{
  "hidden_size": 96,
  "init_std_up": 0.0434,
  "beta1": 0.95
}
Each number is 500 + 50 x the weight over its row's rms, rounded and kept within 0 to 999. Layers, rows and columns count from 0. Numbers have three digits each. The size before them is the row's rms in percent of the matrix's.

# layer 3 MLP gate, 256x96, rms 0.187, rows 217-255, columns 0-47
113:490475480534404478453569551597472419503512428430463498618409435507561564522502611513477529487523586486566516591416512534532547571437497522505591
099:437560524537449510402501421519425518660485454466493532393474552474456526428496568553458536571497390463551481552481610532534457477527515548476523
113:568493554599541523546537505621567468515411502536435487504460605516526469512494404540448530563557495483516533429445642468537538453499520579494495
082:455435494454571457470414576491469450487508533558498515506502453469481481606605572502436584409556461505474485461543526515500468546449473445490563
070:526526500495449569410500513502496529548405477558446419354512492568427530517535490430587542560492449546558476471510508500574487448555582599483495
107:526465477531414584477486537490503509556461443461544362472460472553558547534494425590479511448472465527520494507630563519518474394504560463548510
098:465470535496488543426524508590454510439522581531513472491407459499488541475457448462545524520541537445498373483473456607546456465533511517477507
091:546465437541490479437483556503467503458505505467590547524530484470538543490512531481462539505501539486588513470525451476518565474518344463486509
093:458566452486532440463557512438471560529479379505451569580410568552486506383456465524438585550500528419505409437466506501536542576438500572521494
098:520497515425450480539465517543542572428570607521543513565483518569558463456482497510541363462414461468460532505495415562469570451424493501434498
107:551486516509530460503471517453547436398600461450469512467472524534474397488569426510504519485461494526558515518488390529441497437488569449532544
097:561471466542533463436469494436486461462506571532463506525530494481507473444491527558442572455493559498512477528574489514445504468556412548493561
111:492516460610418534470413417470436559456543529502565552542459499490470375478465464479542521523525467482458506489606496595476516467535468509466452
108:539521444555427504500508401475502496514391590506493411486524478583528461578478434537540619533524471481460340531502535545532477495395508480488453
083:562576511557484505539464453578613515615468524495475490569419494509489528478509506406466474477479587468442511555487465520510394526551429486478428
103:464595528511535475499479515458460457552494482534461525480473480530461541481513516525500555524510474559507459466449533467484430517517471438496500
079:613478559614482468530516555502416608468488507504503483590445599562473480478533519465451459552523502584474537460451402535505477393528513488491605
096:452482514472415498552512477505530507545476453516463497476515496520452532479532519521573589465494461471460562355531413533472487560467418525535547
101:533474612444548544442473513491447536526411554601386533442592488518474485562535514455581404559540517433469452536501591459529540560513553410459553
105:519469523504482498447479534483554544518496447400521503560492576538543553446503449539490464554538476464551516518501453481368512535496397469468581
104:504498460535455522498475481469425569519607579476510506428444546529490374523482443429465510446426407506481519375512509428480433644531560496601442
103:415428465472446440501566458522518610544524520474471470403503457480416533509521436545629464495511479441453585416493571525458504455530375433549540
090:487507539501484434476522563467455451535557453513451506490457474496465523462508574472608550584507441538501491517510473480455414557511527495491525
107:506505534418429549506533430412452532521420442529417515504443494565371542452535493529539440472542503419516451578423454484439513563483473524496621
076:489425530364411542483591522470564508610528477472526472427493513566510544505573506522517599425470426553407545461516481443434518427540437489540540
110:487516402551434502462459526419418513574493480452470483551493490517564483462542513521537502443534575526376555588476552574535544446452528563416499
100:504433456521441499553507486437472517532615477387467505600485460498517456516499508485505538511447573505477418507525540572475535394530405431482513
100:502527469505427550425496547468471522484467515531432574462431561531444532514479509465403528509521549468506441525547444589444607464567422530501606
097:460497458539463475474450487553527450527521471577461500510467459556485582439521456536552451457461507386548449416448388498524528514504474563541480
109:453545511468459460519556523424480513513509561479488493429472534532445543488451537444410449469524483532532482469395527385494498488455495440513585
121:527544456588491520487507517504498551498573485460491513534520481503546563525505446541503516460485552480512444477475527488515464555380533544425543
074:472490500603492501431481512404537453514455560555367543561476454404526504490503476543442479437447444490445524472555479519427434552563427529431488
098:457473517564452552432570512480437582404507524431500591522519602524542453523535601496539483574497449521453469470470447468445503539498545555477573
096:550496514478527493421473497394490448571533479488502407448504508417402486533445532494417504455487497500518520521507557498389516456616556497490539
096:468439501595524601516407417475517457572545490527492482473509514519444614525580497514499513539516534517590548443453454582431495641549473513552569
108:486596446612459450458499532500414446512489551532430530582541431479502483611465612550515497569515444425537498536602531433518496453556478434468453
111:543566502587571543546483580460540428426479484494423476526506494522516548508596370477469519490625515453460447544493556470461496539552524570591563
088:516463535594484577470568514559490514531531466436461446494541515511462584555428480509506534526500425406551495542513441550462486515511434477448460
080:395459509460464532483477541589518431489605530527513605574546547518523453524463498465491555475515520535466495456456538547535504554449521553459504
# layer 3 MLP up, 256x96, rms 0.183, rows 217-255, columns 0-47
098:490472529500410449459481439506454579477430574479509516468559576425505481509530407568494551497423465492578480495525510460492419416578502516454538
097:466516537501498462512505506502516514502466410508538491495672530481413453570508459616506504519482524643642516568489490544473492562493582436509518
102:452487494486473556606537459510401507359547488478486498578426559441513493495480459561523449455528439585580539506476518481502635411470438475470415
091:555505445520498453433495446525491509448413506446475516524525500532544491537398436464459504457392513445467472484523510483473492462517538377467525
088:543541501434413525403494426539496456553537473540535486503509481546451614401615488446550564466586462485505511472459378537522506418448426460494537
092:492487572554578507504598486421443470468470442527399593466442438455489527400539609427482524514505474498516374455469527492524493600488459440553629
099:573477510554469472472515556453455492483511489535520576492535495531441477489492499501474492596456543461436489477531626430532585516460569465529454
112:472432513551600481483433517473422528523562567570562536524411460456524574461511507502523429507506531505537425505576480476540461456554386550472501
101:482473489423497455497520578531427475533451463505518579490545577489447503546598487545506498505500404548369522517566408444508478524542436464519534
094:543525513507494483429437445522491497468442494463419461421505531562438459558523522442516428537498546533531488528601503472483381549525527482497428
098:512569569421439541413419567465513539539573555480523497556480525493590505440472496532506475387491492532547487537518463526464568535443466535437496
095:536489532569540497471495509488468525458522524473455417512551468480484493511488550461573529628549428521514445436475475369550464511393482582449455
118:510472515459499494567526570566474503433544495545489443571506487476471522338437479517558445478498619510551539513536514525493452478439460489438469
099:419468401509421482450404434505471533553342636486559482493521570501519509421504509481603529560416509553527472455495572420509487471482505546515469
090:450503528489488511342424535550515502380501490537430555500618455491522473566489510503472555553517530498419458501472387454448553578480490522500443
104:523566468470482415502496521478478516494525436463420519543457478504533451588512484526411603591426520516486538509488485529467481601533582471492571
084:516484489521607435524417535461499614460485430515478480440454488501408490483516488397499497515500462497400420595493469487544487491455472403465481
087:548560505501523447514494489507408511449519465458512501519495425452513410529492484406445450499503540374517442536518530465532494405475529505554455
100:433400514485563600464452482546446478551439432545499467464447440464536572562529544526443550465577495532581502515452410462513484547403485468508443
108:546487514571487397446521526464532517459497517525442508520508519531558462554530614502457557460452548494463490509584452568627420522528494507558469
110:603544484552526568551536477593486479568508496499494463506453535560490529486545538497405466357494461516524493533465525441513565467490458439554519
099:495428499480468544518494495511541447512463461437513471527437519604456476577469505479516479530517512537533470475587524392485462480483456497452401
108:554484537534570446512499548463535522417535374473536528568539520543449513547454471512498455426574446586497515484570567566405476451496558449525522
111:590509518424474556486552507428504522519421457464543468500438505410517581512492555569441621538468492618513498464505564392501509472528517566468525
071:586586498541499553491454413492520533466494562453466460503505515389406518396454487437471441394571541482583478531451584565433490479531466473482524
100:518419530457576428385431470539576482489474525501482449516503587439493575478455546489466512466433495550549453502461551492464416462476574539408527
106:504460550479512463584440585556520494598575568514537533502422426510511510461465509583432497581458383583457498445429467486467503483545440481432513
111:480545484515523478413497438543545529492453447469503433486554452501564514469498414502474566589605424500487509456488547494486475520395541465439449
113:481535509463471517395365454546601459583537492551527454503566484431458503486440501479476496457543526475397528530484456479444536584490443456537469
095:453550451530512443485484579545448544481468514487440483501516448498470497550541437473547497602560491531507503453586460575534513467571584548574448
120:458517465525422476446507469484416512476500431519494531469496465533506552407414562508484460518563461540472482546449470589488425466434481477532510
086:560439491530509550455551484494360503575481522511470502456487440463456507468430458437456510522553602599551483508490553524503515521470495478534494
107:538501616575516540528497497482513572580480536572535568484544502505507535566559538485514547623473496526481418491599505491486479583546563466494544
102:541504556545474491464548497446498482481433461499450468482447592472443511503482507431534543407562450506524517450498512464508467530463453459448490
119:479521432577509491394459479475531463495526487572506455506556419418564553507544388532567513608478547535595522539488578465512472500582479481540431
112:553487566558581585548485495568553548617538576505514550401508498594527498535483442485469495447497600447503486543517503515389529562365520491512540
105:552549511484418514450428451506470469475513422551507452497444502510589497473476485491467413461560481438493397537516638448437490460446470507504612
103:471521366533489548494548575494510454471493461568422599445503426461484510493546547541506410579462477542446522455580574502438507516620562456494443
090:483493476477572526457558539582461516461530482532509547528480477580456498487436498472487474493510509480518533500472457455525523678419522506522504
# layer 3 MLP down (transposed), 256x96, rms 0.182, rows 217-255, columns 0-47
103:478531567474492537495569481410472546441471486521533502367508577498515613491483431578505523447453484504467514395522500561508519549487487467406459
109:438570508513402471518453552469541487492551522534476475417530476513421495525529494483480520582481564523478478520498466561457520520434467536391596
108:471456464365452492486509501510557542542596523410543604586493550518502553518469494484574442502468522545585485520530463544454488446536537471494482
095:447454448481409459515499467485549489572442599585467485438367546578559553469497489567460556609435545458486508529463501548462487575438428450459503
072:450495532494619512568591529529443465500432397535487398462496414475542501583496504479467497487483475541474418563559460557537443536468586628514504
103:526568392561451509433452529567551503473483476503561495527445509554493494489527509624529486510534411567510544506566442522492442369558624490562428
096:556440523508485494419521401493541581576450534495404481522502413488463507519596515494449490424533490435507545535493465516488502451515431544499493
111:500569458466438474464465515505437449525413407450528566505538434492442570545514457494569508562394520457521526461482488574570582546555474490568566
105:508533523608438533440420476522471452469477487493497538396524428596453435484547513513561529556470524496487550595504576457514436491520539426462542
104:541506523588413537449449583495543503429461562558578467454587541460486512446476554506408545471514554512447386406458527490574612522459490553527502
099:460562586515515597454505492509530404540481427482480519537513452460568453457521361366519443489421515474430493527555524544448503549527495535463469
105:541544524503462464459554438436504484535449437563454473418542507473550561514438587588492458449523550523500521424452471484539569484458465557577501
116:492388512499466492518546491503541467506432417543545529425435564469533506504484592549559464537506537603506513500477503480514452462542454479577411
086:567511546518590516509516570472529506533708401556422479479471491490514517593512514497388463520497491478470479569453417567474506489499491471492579
085:488463455468389497582506511516541514517527622489581468479507537543593495468546614439499479537479522499476489467540502477485492420513456392463457
100:482560389495492443578576454519471454539423499573479499440559439483514527540483518529487536559413561487472463508385526529453456564480449402461447
092:545448599519483499473365543581512595560472589531534532572531580423491500474541471571462513525516495528447558445543452567400484542542455478496549
104:426431471523452494402486581535501453515415466598507502495521358527506543525510531528565580508484456565433510472573419524530532487506439621471592
106:586513477432451575459486504598539491445541508529463524436530575465526388580473438515567512561557448472505506523480442447528512475465569417521536
102:528487424500480550467398508446509501487573575469472536534480533595533509419654490493509508524546385471465450461519490534516483466512481448462503
111:618569576470531480550552523520403466472559618534424526506460454458508521535523519473504461434523448510425586598555390435490475572473493477450499
097:545476517517494450451412570436515494513504514575529495519452587480525574397524562428395549530602447560494424502496353518459510567504536519514582
108:474582537543508587462643515470497518546456541482564455487441424470565581495482517537545575448488480394480535502520513380440415597536532579482484
104:527562587508612528477534532503438534451492439526542550466563499545532537469491518456469443473497500524563552514450435507547517602522527525535472
089:490495519487475561558365435465499538474510566450556536489471641455571516393509525494482510470524503521488499394431527392442519432556456452426510
095:380514495554532529415527541554467429531491558536511389490427447445507448515481462445508506600435458461478557433553549436479484554504435489553493
105:408514531501468442454493522582527471568403395414501494442491573464517491571440514516532490477483516503470610424466400374518441518538432473539559
107:496429524464519537446504501390451597462534532458524454512576428505549495475498513493470505519524541515406545500425533415465493498540488442505529
102:553577576542474504520494425492419459533467561602492511567507443462508555444513502412509594371452486429508455552421493418497477521483431485481537
100:570489501586485462576498369469443461500538530536489456479497575473441506471460420434506504479554529505439448471461453498496505553489527518429545
117:555534498550570496563522575423521538447525418489542457562463470526529464529516512537559517436594490470496424464585556542530390426557547452434480
089:614449542452481471491368451509492486467475546437519541497496607510626476458542505472532511492566469427490527425443487362475505457510471446594459
100:528566486576509469496536627494541419528562445564584518463485487472513576428476448479438539518457525361573517559421513488520455569471456470527543
096:504595599509542671517521496507482497489525582460501502497440501546541452435511462446515517511530474527475505432522501522415459484605580578415469
090:405536481555380483541541433537506475493531493521515484453539460446609511447521558486505515501489488533565516464445476493404562446614505481597457
107:521404522523446507501440483518553440539458518545485502529553511493526505542562557563563520482473548554514533519522487533374461528443536528467415
106:487520490515467540567648418605488592449544460497477502449497504538472489537462525480507442383418521529529474484575517490485564509467420412494632
098:512505609515459505393496572438481560500577525475465466443577466565485522485466528468536448595496364504529562483484519599433435496558459472491492
088:560496498463454528457417521470584525521544575462492489460510611471501482458484455560568553427494486495480487588494508467442547441514337488435535